{
  "n_layer": 15,
  "vocab_size": 512,
  "activation": "gelu",
  "norm": "rmsnorm",
  "extras": ["local attention windows", "gated attention", "exclusive self-attention", "value embeddings", "hashed n-gram embeddings", "an embedding shortcut", "learned residual scales", "capped logits"],
  "init": "normal",
  "init_std_qkv": 0.0603,
  "optimizer": "adam_atan2",
  "lr": 0.00227,
  "beta1": 0.95,
  "final_lr_fraction": 0.0
}
Each number is 500 + 25 x the weight over its row's rms, rounded and kept within 0 to 999. Layers, rows and columns count from 0. Numbers have three digits each. The size before them is the row's rms in percent of the matrix's.

# q: layer 5 attention query, 128x128, rms 0.135, rows 16-24,47-56,79-88,111-120, columns 0-127
# k: layer 5 attention key, 32x128, rms 0.128, rows 15-24, columns 0-127
q47 101:469535518467443502479470465477500520509527483465469533545504516546467474515482510488525529481518510516484489560537492484462497450487485521509484513519512497482460469466493506520521460487516496461487505490471489509519506482490527499479501484505482488540469514487536441533499540511528502514493491499495532504495547503498499483502472492512470478474539545462442458504532474500508490468495
q79 088:445531518501458436516515471482493476502534582497515485510524523511458493457497498530483515486529533494457518514511482468490509507504471463473492488465478498491449478484500522483498512506548482489487471478497473489496476501524533528502468501492509519549514527509519465513515476492489441492513486525550499527499549486508508475497521514525477486501504522493502521472558484462493529498523
q111 127:497539515530506498468461476467516551482536483465486483493521502534483457530490558436535495513497504514459471543532496449464521479500486508520486498531501424462464489493495534525502471466482468489536515525500485488489480481491561494487503482511488481513491476491543478521507504499529476504504510507519546467506533495515515503500519513487513498496507507494507496556502469528512483461493
k15 120:514489466511531514483463490470497525517519500468489565544511545529437499485501542480473505494550540540499511529478473476517524479522465500470484526473522470491454498492501477527526464492512478506463514464483503492486476495510529546554493481535505468502508492469476525515500537496510520519466481503491528504462537514461441510475482519502521490500516497465501465499498493492509508469522
q16 115:489514524509521512482520507508523445527494483549485501527495541488496528517485467495489475496493514504438493497513528515500468516535463517516495528491480512474483500456459487498533478486464542514476510438492488515456498501506531503503474536515503465498486470505499518485528498506476513474509500480497494483537575501464478488500482542531515534496500468530550456494545456515557495487504
q48 110:513514545523485496526519592473494467487520496524506569555500465506469511532516474470514480514497478467517492464460506521465504513516539523533492536487504494491503513503483503517521563477526531491504509492485501512516487523508526504523497533504518517534494504495513504490455516563483511490554513494545513505513512516504455477494490488497468492493486454558494494514504468501532487510510
q80 090:529458489476555559427492528529485517505505464542473498505505499480486466513496470507513487516481504510492499496524577505504479502523504521457490544495501493510497496528517480503473506507515531471508507521474522494496451488493553481489496514523454532475510473468497484494460537510487555493494496475477511475496465463490465530518513474495541509538488456477517514541468501477492493500516
q112 092:466529536480516487529529513534515480531544508542484510506495561509447518477478488521496462521523569543455519479455507519499491524498479489479474548500513473491450518463485481474509492493501495561495491535463432493475495492511537490504503528499513488509499488501523480490501542500496496507525525431458513497500534507500505501485486504493545472519488501486521484502504484531489485490508
k16 103:475541496486530512556455505458504490535529499469481518558478505499434519497499475506484520494540518552495488514505478486515524488525509526490479518493481482510486513478508479525479468465482529485489534524535462495505484533530523457502439498489492499505483512473508499456498503526470548528488505475530504517551466530501451477503487500543510511459504493529463505527476502472503502510473
q17 103:517496540513510501494508480504540485555499470492489487532503473527534535470491494491483517480552512521468484484497519507533447492514502477524507475523487503494475513470509541442525483520484472466521545424531517491486498494487515486478468504521528475549488525490495475484498509527547505540491504490509512545525492544505521546504485502511529483468507487493505432479520482480523485537473
q49 087:507502494500487505519486514531499519505464490513527471469491442467519513537509504520462531510500516510525486460463446503514512476493507513476501511484505501524503511541525495536501497499489510536463521520495476498551472521537473492490533493493537553472490476510462545478508518455548484524445505505516505525493454518467500538454511499477514539506523531467447540469474518525502511520496
q81 088:514456465500533493507525486481530477539443456502483512459481474468544512494498459514504479533476520517524529478522505493534497514499533509527512495481476497496502500525475479504493455517486532493465505577448510540480515486492444479528516500483504546456469488518465513496512511506492529510486501547466499496523485503488512497531499460495526487521490490513530484509490511455566495517523
q113 092:495527482515483527487524514504508502518424479505502459505483433477497523477496490481487512478507456507499515495497522548530457475478501522497522468500501486519512521506495500467534482512478498513452499441489454512481491471515478481521485506504509518510445519505473486485494551494558524526467516483492470516531460493533528531505452478482492525504536503509460504453494537461485492521529
k17 098:493470504491513489483513490480497490520483488457519502455518520493559538532497473510479520501456451489497512480514519545480451515472509517495528499504495564483509486489493532493479513520476530489450481464491479463524496513499511464501528550493575510561473507526536496489501537494545478490479494504458507493514535479501527447490538513485504468520515541512504525502494493498482474508517
q18 104:455506471549534543496515476495558479533503497491514485469506528502484505505463470535509499476492482562503504507488537546469463520493513465488525482506523488485525503505517531501498477503477495491517514449511493505483525530487500501476479454496488508515480501519485490415525523478486515518496463496454551472518496511484519526485465523505466528476503487520554473523520486493548474516526
q50 127:492510480521489515499521512508511463501441523516530505495472469467494537489497471480477464508466497467518505448500561523505474522519548512494515504504505473511565520556509495497494520506469511495533520514496516480498514512485481466537474491482522563507542472523472514469503521476508534494529512512488533477497446492476520492518507528502495531471483462554510526524489545476509512542515
q82 090:483521482522515569462515504528503530521498506501490471521519513508505463514520479482517499476474459509511510546480557506485481497501487499502506504502539479495545479500521511515463483491424466481499499494477512530517491513503496496522497447487488506474455502466517456537480555484499502529464491440478517523509466484513506554497506475469509482481484511475477504537488520524448464479537
q114 087:479489486512485513517537496482527454535440505506505481480483548486488521517510489547505477468480460522537495472483554562470489505522472451506508524497460525493520474491483500488492495493501510507500519464471495499466520533473510508529502481509532498444490493501456476460520499493498524525530499478476497491536487490465496488504482511506457566467489524513515525499536496467538461515541
k18 112:503500482497497499490516489454541429513474493491518485459479465472503510493458459461494499464465514508507490451530535522512506520490527488504497490492524518500501471527525508460491515516515541476528498551500479485479510470501488450500468507507497519481531484544453507471516516476507526500518492517457546451485463514485501484517509494490493547471464484518515536529478538475526456495456
q19 098:507466458530484514513507491466471463490499464493546451466526460498492470484468532533452505494478439479491464514487476514459505501484519517509521484491505495457506521530513531509500491535478487470523501481508517512498520561479491505501510448491495542522502491533500525460513500455519506514450493466499513496507487497512525522469556511460480508528470493515496526486469550513527503496460
q51 113:464489474547532483494500498523511486493481476475532489504483493484516498481492520511495486494476521438527513514482549540470471515511541498514489475532468442481531518538515519478528520523478498484524502462485521474475516544456482493529467467495511538541533502521518461497504503498491520490519476504472529457488515483521506476505539513482486464518471474559560468510487528498520508538513
q83 087:443544520515409504570557526508461474498483583496498469503511488474515504462476494495477522496474463457516500488484516525493473533499507514533510509505507525500503516474495516488505497491470482486497481490473497509539523507505505484530495501468528521526474504524494474494514524457527532507470515486515513502487475499509503512483490504474442511514497537462478532520496499545470505525509
q115 117:477434480522491472512488477526469495519485494485533499491553512504510469516472544521497473501482468459478508484485478504462508568479518524546518477477472533446492492517494537506489516509507503437520478472516541493501540556452495508520522494491498510475551502521501487510514503455494516501504482468505505506486496470477530496489557529484475483533474534490503493522535500475508505517475
k19 111:475477442515514489531507506480521490492499507525525492469502467496470434496429491534493498496488523472492514465502548503474495543480517503500451503502509467487466466532512489488511522540528501490528504519500540512478518501514468456506505501503500500501556472459470472495504495486473518497528453514499512478448507485504474514534522520461496498479436485527498556532497510506517475495467
q20 098:506514509492502472504492507508498516472499551491490533501519506507493490510504463476543482491479509505483509516477494499495529501494492467461492501483498512521492466486507472533531549462589502500496440544494454467516505496524515534522507523495463478514522491466506468507471506524459491462536491477507520437489506456488525455496463510525495509499483494504474547505520484470472482474568
q52 086:511520511495534498510518497488533498498537511539504489537490526509472499501559504490503489493519507554451501510490473495532556462489527502457510496450470528522504511462502455494504488507523492519488489506490498502508510476501526548496515530465504470500500484521480496515514477517480537510523513424553488500508507497478507492530471495530500526486506481474485485524566469489546450454551
q84 084:459526523507525459520504491494512468489545517490506570518499540517477489509498498492498522497521533508466531497476484479480481477504462480463497504518542467513505503504560484468517551498502478516508517424534496486493510489493494518473510497526485467495534500472520528486505435542474485484549503490511488514486553466490530490462492529546520515500490509542510518463505529494496503470485
q116 111:539529512501527499502469523482529475484534508522498496517465497511524508508536432523515508487504509517507472482484509496494523468511510452473473527511487533517517527505483470522501544494558504495500512543490514473520484500527538549492463522497534458505518487484485537491474467538507501489533492542552525459521512542503464464524487488525490484466469487509528520499514436501517459475515
k20 104:534485539516493501498502501540508480486530491500472478538521499523470503462521558492541472470530486516499496506495463484508553483536485491506520483483464487518502547456501521474523488486510481481538538513491472476471501517478530544500519490512458451453516478487491468522500483520489514539490508447540482477526493513484526484480488472517500501493535464523474461505529452467524529460501
q21 126:506473481497489498488518508465452477473501475492561484498518467509499457486458527481498519515496483450494485520450455455489534499504518519519514500488516496503519536491507494521505508518495494495512470500509477487504479479499515495508534490459472538529491520502523536502485475489545472498485489463462490553456462510509477512464547473518487486520495467505472510445482545526476535525431
q53 121:482468481533538464522528515451478471457501485537536480478490474453509496486466495497481500517468521467506515487458525530509486566513547485496506502518460503513548559511522511491509539506514539511504492500525483497489493498475506503532513544490516525495542484542510541457511465492499531465526503510459504468515472500474488499530512478533481508524488482534520514519492518504485541542492
q85 083:466536529493429472525510518444470464482507519486487527439506488503496539474506495489520519534512499487473515477444451483505486509502488516536502526520525516505515543489490535509481498490499511467525495492513472508504513494512530516521528525506526503535501521505486548507508489478531507502509506457468495489495472540498481501464527477539462485517551504464526522472496482543477501511428
q117 128:500441476496497474499532507540440485478525509521539531524512496487544496455468490501515498527508537492494497468483432483518521533492519506517523475474477543513509533504512485515529530552523510491504484480508552506531537540508464504510533507483495532500510532515516525531498468493478508467480487485481473509459501477485500494501533501505497479527506517462478476442494515491481551535465
k21 112:483476501512513502546537521535437505507495548532483499499508467518529445526487486473510508531478484485494512460502517506498533557508552495491453495516517495498473528482534530486507541498531495501505513520499517528482508505475473475456498540490456531491495493495506413472467485495473497492540475509491479467502472481520486524508512479501517535477454491523455501492517528501489513518467
q22 149:484532522449526522491485510542533554535542530499469514505487529522496517500540490528510497499530577532554570508518514480527492513528493483467485512517538511526491484497503498487493501501535479520491505481499496545493539505473456530503514499520476499465501532465507468530492487515422515521504476536506511466488518485515528507485492498477530511502497509475518494510519513474492498498553
q54 132:518521498445470528479468495523523549526540489496480491526481488516508509525567488538527534496515519529532519486539463458545509437506471502481491518519543521511490462498494477470465470515497481489461504568474492535530488491515477518475514482527487495500467518483491491499474510493488487528475500494525480500523493518521517505552497459460535502480511519451489499476514498487487505467486
q86 096:521484524498567503500467481494521509532509508496487490490491522524485527511524521531492474481538539501495550521511465485506503488493486468482493482514497490490475489463504489482516505497502506522485480501532511511479504519459447535486514498509481470470502527496519505526502508545443428502525498526493471494488551476519513489510510478467577490472455463536508518435527514450531513495498
q118 115:516550527458506535491485516469535522506489479487460497511480490510474507470552468520486491481528516516564561482507532515533485476520495473466502534504542494532490462490523499458464482452453489500484523508492457537454499473483479505500492483500468503495468522492494507488494544525481497539484511505520485504514479521514483508520484479506522519472531466550482505517500545532497517517536
k22 101:531500512506458503479523480472485527494467499501487489520432506478520563518574481491522504470521486500528521517484465501519468494514475483548516483522464512494544495517471494516495497496497480479456462541466457510517504486491515538511506466520505505512493475496501541519542483509464510474498525491517499476545489505540534467539465451480507481512520532508540521491509484470514482525527
q23 097:504484542475495470507502520520503467475541481488515528529505496506466512528499468516430498489489501478441462509546520475474499497532490493466445477494493531478474512491487484478527526478532524477507499455513532474459488511497515509504467497519507493522525495481527505500502510548480483507508484445508503524539536489512521503505541565489530481518447471524549490488530481489508460518512
q55 090:460528507521499446573523519514473499471506515492527537512530536486490468540439489520482494485488504512474470516465456506475504501477516512489465489448483550483486514496515494528492534514558486486502470483501497512523481519497500529531513519487533520527488481471526508492482517518521474471493482477470511488481509486518487516459530481467457453512480533510498505494504462541478445519518
q87 086:442513495490441480551561546527477470527451546503504521468510504455521531487483465535478499538469515510471524450524542503519470541532530523504494520494504488481504516528506501492507506514512526488440487484487505528494492474501488469514483533502493543516464445509478503471505521485508535484463522502485521498482491484496482500476478481486471514553511522478509509525497489492512487515516
q119 102:438483500495498457535496494539488493502519497500518539520515504482470506519456494525432492505524512529452488526518487469484500515465499526468476449499514532497491515507500488476504524498527495468473467498529489497498514465509514517539518549500480542520529509511529500486503518502520474505475480447463496495504525490523513510478499547471504431574476501518530501479505506504438484487500
k23 100:432506513505501488506502503503467525496549479425512521514492502526462454530483492467526511506502507495476458550521488496478534492496480508487477482488497499455462468472522475531483497472517494504528496471530471474494518522535508484492519522479455500530539504456539427493509510496487466543490438482502476515540530485522505458487499487502476496478496499498483485505504466501468492498483
q24 101:492538487516493503522497515505465519493473534490468534480518495483503515495506542492527493504471480547521472508493495536500494484436467491474517515494485495509442464525510495512511530463523510530484470535465462488552470523563519534491502508506500467504504452503503481493484526489519506466489523487543489456499510481496523487491460506454471492507511531495490532524489474503508476428556
q56 092:535540514506529537468485478503507523506482446502485493485495514531499526502508536503552474461514496511520466562551518504476486466473473497476515502509453495527482533468484498514525496520521507522459480459430485530491476520528492506488452463482469469508489494501484474564474510483521495515483501513509508519539539490511516499513531514456502504487513528454510503513537474497534478510494
q88 099:479488474490497499464518497551505533499481476506505480533497476472525473502498480486440482515477478522556474492571549515522455538458530483455519450486494492528508460536485510480473505475495472492471496513490522526529489475532472477513484458489506534478499481529488478495495514488500505494455511499504501495507479469497535518521523534439509532524470518524490495507462530491476510509536
q120 095:506508489534501525496498482487497504496468482493458460445502512507489484545493524516528502494454480527507463523482560521483478482455490496516493512520504428543479503519475502501496516490500503510459501499491525497484488527571510538517479465484519451497509480520482490467494525471554547489501542522514526461515513511492513499500501505428491499515454513496512507530495501494506472458541
k24 110:566521507524513499481444497509496511497491479470516507504516500500478482461485538542527500464524480486516457572500500471497527474507462535464474499491480430503521482513507483506516471501503526526490494453471440447538466514515487512507505481496482483522498500503516506518501488480516508579458501505506506519486517524461488482470509544484499510487511501487467495528497487538529518476494